Weights of a small transformer language model.
Size: 2 heads of 32, MLP 256 SwiGLU.
Architecture: RMSNorm before each block, untied embeddings.
Each number is 128 + 24 x the weight over its row's rms, rounded and kept within 0 to 255. Layers, rows and columns count from 0. Numbers have three digits each. The size before them is the row's rms in percent of the matrix's.

# layer 9 attention output, 96x64, rms 0.165, rows 0-95, columns 0-63
099:136159117125142102187114119158110164122149173125120113122077122139115131084161190140105134151150138150106150126116109130072138131120129165122123102112119113110161074147132126138120145146143114
109:171110127088099149108096149109139149140132142097116111101107119100132164184154135147151127104161129126099119127127103084141126107104179147070124128107104118110141160113153145168141148128106139
095:106090145093113141126122094134139105143181101128144114107117145101111153122128123163133178078138107122140120125115080082103134112098114146142141143140119119154133165137094133121102107187104095
097:111120120099104068110126073124122132090085132105138136109110103128103085144114091114113153127103143106141161085134112089126099119130106092134115165088138097117110142150144135142153102135159138
106:122099159147097120147144081138151128110107112113173170111160171124157134118087118116153156130155160138091156134128108165152125146126121075159154148126125145121132104160138099111154167104120124
091:174089146136122117135133131111110070127103120130154113115121149116142127143119092146116142069124142141140144121119134118082145124089164117099144145125074117146100154047142137140136116140109130
106:119109109101128103151110115153120136128157128075126162115119149128128166154105152111164128167116103101156112135160154123149110128137127099178176136143156152156131096128114123172159133125066128
112:143130146187124164126140160128074107125173135129103159134113135148136108137090118142082137116115140102121106073159180150138078116107120149119127108149124162137110126116093107144124134145149142
083:113142122147126150129081165116134158123128122123088150114173111107132098123117105129117163134114163092122110080125135148093106089153076093138130104138149136129158151086116178098129158133138120
072:091151100145116133118144125129102158132102123093188109129147123131132130126191123112148137167127095144101128120133102154160144124130116130106176138153117163122164143163182106109166147142136101
096:116102127119132167107123101094135134137142149140117081119130107108106113080153100136141134139126072172148167095102138128122105132135124119183095139122120131121107126085158142148196127108146125
093:152129136148123134132103141119096102133133171117130145122163094113186137167119168135132106116113128107153126140154166115109134144149149112134077096126064107108100135121102092114115120183116107
093:132103106119079125131181105114147141106116093098136165159109094192125119102167119120162133130149112115156125126138116148151154136137135132139149179138116127138189126163112132165126128104118114
112:147142104193109112102097104120118110146113144114158138149123142130187170159136122131146164099132124136118109087139156151164172166143136140073147160134113145141104121088134129124116144117133114
102:164165152141114079107154170133159088093115095129083100144070162143110142144115084166129144150126136138102115154127160123150144134141102148109170138151136116112142136122113139127121109145128153
109:155158170109118127147134147081090111138124181160150084122102125140087156134097123101131116119102136117136089123168130135158135149151126169131146152123099084110153143133107127131088160099121131
081:142177148159102146104158111107086132155181176129099155138154133171124125102115133169126095080110138158121129074116135109126125157123088162140111143139116121135121121115150154147117132123134112
096:092080135129095149121133148120152132099095116125158089112133133126116111107105105150124138147060155118098164134148163138108150161135127174130121132187122087131110153167131117112128117117104145
121:127093094103082153139141136129155162128126123180111139170147184108139140111132090121121149111139145088180107124095100165124116144128146088141167113124113146146136130130155147167135101129137118
094:091148120137097129119113133097123152149102167113121101122133119138116124115124082079153149160092107143117126147118085179167147110129117143171134142108121160103121169106143137084130158138152166
104:116139107097086179096143132147085163115143141098138109080132137117091136124109170126154183156120127132118141160089136135159119102130140121144132111154163110081152118116135155120154154130123154
111:143109146169118175100134114118097115151113126164128158138111114147144095114140193159181147142128103108124150135163135142123095144122144103121139162172128153137124112186110109124096159132118133
109:111122094134145080080111147132131132120111129076086188128113105092107134126152154128123106114131073125143138155117138097127082119120095142137133143111137117130102115133143123174072136142121105
092:108108171118114120150116142077113146101101132141090120077131081129110133125126104144119111152086167133127079160083157128123101107147155083122137132141099118124139137178134105128124097114131138
092:141138125172116140088141131162123125125144116151132099102141181084104130144146137133125130127124142137141129111081154101119103078163139135092150087149106133106066160094133151100147114119105114
090:146138086140138195150138112109165143083152090139116146114188121128161105120167094120127143108127119113121116155087136120128105148120114151133134096177132147131119118140116142162163094146139109
085:158154119100096124137103128105143098158137128069119166109154182128157119106097147087136144134145138155091164151128154111151122142139153107148145178126119142093116088143128144130091143128156132
097:131119108156076124126085118119142109157077177168115113159138128147144142111131129121139115157151136173143080120113163130132141109123107075149125111152104114134098137118135109078153107113160118
100:125136146124115176148100101073128093145130176088116117110177127088096107100116137135142188139133120136118128138144120136130145071149122130146141147111132143105135107108159122136149150113167165
115:114143137130097079089118130093145120142107162094121095157141102098130099108096109102150104149097140132136122104105172082157112126157107088129106114126071113158123100115147139129124094122134137
108:120070170150146099114097163114121116127145119109128147113126128125154086085163121103134100142156141128093161140076139123111132115110134133148149109173107103106095095132136105128093096093114146
106:107151129129133160164078132084111095141131127105086153110080156150106099125144120103121104151107142142106121101145122166094163081134124158133129111130134131171131112150100153119133108095097157
087:124133128108116081074104123124166170097117110133132173147106106157099170166120113109077163150134104126150163131135138107133090146135097095102095133117134143147134119165119109149145116121127105
113:102112124133141139139106184150152109156136143119142126094117150126143119124086095135116100157134143101151105088132149109144140119124136104180126114117125137124179105109131188079132165123097087
094:116123147133138124156142075147122114078175113084127109134144139115112121149133122146136177123101094123127172116140113129125146099117077112111127102159151125140101120128129107176156156102080091
117:137187125109101110157110141115108118101102135068133175128086147131158132133128130144085111178151164118115111084105156146140130156142117107161118124125104078101140105138136128130117121100115121
103:145097120140090102127145122141091165135146154097129134146077112147116124160126082150110128161157131174126156124123181116092114116144108137115122095111144083091109140130128181134133135166126129
097:118125138100151121145129101111141130129104081135141104142117162115126132085163116114110086164131139157088150130143151167080121076154129140148102168125125084145101090103113135155155098124116130
109:109070106137124193122127132136098084073128134153126103155124090132117172133155103133110147121123111137127118121141156126134119162147110105080093159109149127121125108121118108108168149086135124
086:147191175160145130166149135152130135153143105097151123129118142109120087131094136109122153119133176176144108104096125153124178129136102095088123117128148113106127120126111108093089109120123140
117:182119123153143102115129104139141144106159126154141103104155188138109156085100146118150136115180143116114140126104075130131130112146139119120181133099109138164129132102115128149141121089128082
103:126137112135080115134059111137116138157112124106153101152129155129139107096119141096134074148115168171126153130154136107116113103155139125162152170106138144131129095113128124081113133165159146
105:128096143155164114110107196118136095163166138166080123129160153176141104097150138145139123161155111159151133136135137136150137132120119103108132088092152163133128102117095129112113110109129129
095:090157123101096152144138139143112088126099103133133085117135098117134092146100127138097148127110132108115121089168120185140139115117088152091129154078110132129139126117163091089117162144122144
097:110187134095108109117143110113172079126130152111134135099087103168132094112136180122094126113125110106134133166123142104137160145139135135109122169097115118126132132148095115127139123142192146
110:105135090105168152156116149143110158105161168110108159070166147117131129119161148126120082147127096134115148122110102120136132128126130113126175107136159170106158159116129161148134108092104141
106:181113124109097063127137128127123127151139145139118144109119112134105143124173127168177124084169139118174159114123120147129139096158134115117113120134163120123137141065107151160139136150125099
095:104133113142095130113123101120120105123094136138089161125117120126109092152108151142108121135161123120147120128150153149104080062101118139138122088051125133119090109121129097100147168137150128
088:101144119086072123135147121129129129135105130125095174113146177158121111130114127129099117141104137144086089125150108169072107124143128119176129095123125135168145108147154136118168136164133141
088:117123152110132107164094139137102146159121124096122129148088152113104103109177152117165138119138130077128184148140107133142134119095143144138090136154121180164126074120146145143092113123133139
099:128153081105114135107138101141110169101155119126149190088102169138117142119176078142108138124128120120128166126111136115114131132113122107122155159145138109122160166149128106132064134135133153
101:148158155133153106181125113123127134134115139138192117149132096141129125146161157170177136162139142153140100168130140156161139132139107086120112164148127142116154129185098111125110114105139130
089:128150127156114142099099104123157114148112147143120107165060139175119159148138109102105125149139095161127106138183158142090116115113132163115107170139154093149113112136123128114141158151133098
099:126081134148119111107150151131164133079114119096134133112129165108116075148109107114102132079086134071100107106131124112125151151107131130150141150125098119138077093150138097131121129115117092
101:103119145118111073164110146171110127113153088130150136135108096143103120098106144181125122134096164112153106093156127140151151150121101154138123105130124108087098132134093096116141118178153137
085:124102128105134135138149150119145100066131152110113143104096117132142152135108106060088124128121121111125093140122061142126135132141152144092119169098151110114135104151109132148076118152118101
107:106111140125165096101133171140135107132117112156126123106157094084141132150137103134066154158141148090109129137129061144113123113111099136122116112117134141134107156160181140124161127129162158
115:146106138129157147120106152145095134172157144097137080116123124093154136132142121145114121074134135119098152103092070082108163092111115122120121092116160137091129157106131136135111138162110138
102:117092117105137102137157115129156065081123114100070145146117132090108110154135128176137136109180082078167175135105130099133132124125118122133121144126118143130129121120120141138130093120120129
107:129121137153105118104147073128164107153113128139145101090157159149147158142148128139139135150090157112131109128103125104147128090117105181098170170146154110143126130130133069092122102132130109
102:108138142108108154139170149128175159123116150147141062144125152117163165113117128107087151126067124174104143124104128126155122144117148116142131085142105146105126086112129133161144157143131114
102:149121109106158171115079151151125111124131128118110085146092138171146079163130106154120116153126180127169130124115147133169137102093102096139121103130155118116099103139137118109120171108108131
101:134131116160100162094124122148148130123167186128090125140123139128154120090126100070170125121104147133128157134129144128122117163109151107121125107091144116081152115065100132125169116142144131
120:121132126132124128110131101099120120142117112156157112115159160151142137158155108114181124130145148149107176168099129171112125141131201147142127110163095177151123135130101130137168163110134135
109:183083115144117136142137149142130125104102151126155128124124140129103138091115100128126136143152096149094137135136129114135149128161116131166204148171128126108095168139100122134192162119140128
089:139125115107125121108113144145108154082077156173123127150118170095107150124108147106105117108128087114147142103111161104096133144153157142138152063122113147130115120158118177097114138164124128
109:123150145117156128099168081174134136138107133126130123165113126091171135109095100112098119107157129135090148172131120094075122140122161139113139133141163106126099149180115131137118155164139130
103:181124115133112102098118133086146158134097180164122147096114116099131144143099163119131118105170152112183160119140135133148118181118137144155129099101129101116112114099137136095132131145132092
093:148160098106145168149087112139122122088096179119115097127109146114118146181130119179137117146106150153099104110094138134128176111125106128125153131135145138070114108129128148114108151155103139
099:141101147138130160128077112098144125167128159120135109084105098103148094139113171104134172100172110140143138161134119111130129151096099136089127093104109125136141121144119129173140122154078133
097:101130120151129121126084120112110123146115123120167172145190115126106109117146139181132170109115150143115201123155115155104111115144120133122100098085115148130142123178128117117142127131098149
083:159118095119156137122093111119166129119172125168142131124169107159146138152137132113082095126176146106133097114095067136154119109111159146135082120114153119116110118135135144134153131081142122
109:121123088165119151122093114166116152098150092138127122127152112094117167121078077108134144159147147153148131097104105134163181150151111092089119133119148140143111127151138165145138150128130109
074:130101114125148091122139153162093153100142086150157121110168148151126118108162058163137118156136145126108130104088128106100130119128119126088108133117124162151124141114159129113129132068118095
104:114087154122107102105100173133109105157095118153123148097104132071084099111131124126152100120110153136148113104154138125099105117099130153160136162100137117118115112115077151087147141144104150
115:098097109098093098147126154121158136085101138136094108086145125149149100120121125107152137150097136105089163126101129155126104141156139154105164163136085115159141103125122144121172116169148110
093:097106109095122104132124118139132104127111146132137133149115114128090171114110142099148144150101143101120145124221128124153088128136090105096115185134131108156087107113108115132160121108128115
102:158129155154117168171171117111134161106133131108137123129138105124106119103136151143128097171124084144132103106131126117125125134134117155173154169182109113127190120121124141179100147101126135
092:150094093094139156145141132125154118108145187131144151180127152108126144114105124156101148141142125131104174125193166160132144154151129139101164121153150129107132143149112141094102137152145148
089:105156143118094107078155159084161149128112104132093121124113139110133099146133100093166159147145103119155170193121139118129066128121141149121112119116124137146162112158121128120138153121138144
100:094111104154160154138114123086071103129099114110174123141116119176134116142116157118134100098106119120114141090115144148114098165121130150113128165127114104146187160118157165131115152112121145
088:172123185117119106156129151108154139102154116130135153122150150109125129073083169158126119073119137167128134117108130113140125164129116144119111126080084140105161095090129129136119117146106129
094:123148162148173089135128131094106114140092069141158117151154158135082104117121131105118125133125110171103160121152165129129083130145146098139096172139135116125127117112123119137136123064124142
095:159135132144167106123098111119070077112074122132128098134138101108167120113143107098075141161117111162136143124156143109148111106129064118127138135140115133144116139161120109143158121153145137
096:125150145099136126142178195129122171154147138131117135165136177139082126131148106134065146150103105112090126114111108130118139119135157112109102145178124137126121124161129127141117164117106107
131:127148139113114155143116140132160154146165114127098171112126084160107150122155128154080103133153090145152103097159101144093123151093130126158111103146131103117107145125138107160162172173137125
092:092095167106163139133126127111108081128119110139117150145149134102080120141099131155121074142156121110155116141138119121119122134136149191186161130111113101112132107134088104121107135100164123
103:139105121129132127091148122123137143108119094144161140123139166144129155170061125130132118135134159135167141150113121155143132138144128116200157126098110160138108083144104136112112154150123070
093:138162104069160128114136102139129116151111131118106105135174125134134120118122095155103088150117176118128105156136134154124174134121173136133154119099079095119120107156148076133162149133145130
111:159120122118141109091120141074144121142107166111106138091124096106184128141144116190148173115124118118130119142106134104132169157098108102139120136150107132122127136119086137155114124156147074
093:120147123106081152155123144139143172112114173137156127152136130123150100081207156127127155136157151125119146099106134116162131122125125105097130128104117167127190129138119099133152142129151134
105:178094120165151139144152132164175146118110145142098143131147136137128143145158119120120149145086089135161142164176120128162157109111130151126150120157178163133125147176114107136140143164123132
091:169151168112120144143091119120120102123196144147152108140158127193109144116118159126145135129082100160128095123181119114141150131151140104122142131105116128123106144093134123117093103103121150
095:185122137095148170114144097144114131127088117124127092149116124136134100128156159157144103103194128127131174147111145104093129131116167137147107096127149128142084146153120102114177134128134130
093:131130165161105104111121111127126079053130079131144177107114153152111133143119138146145122110111162123086121166104149157114136147154124169128154093143119118113133091107117104132147106142144132
094:149094088114121148109116158069113187163113098101108105182131145124122108098118145172116148139120131100124125124103117135117124118170166127148108138093147116139108151149097121145159120125106157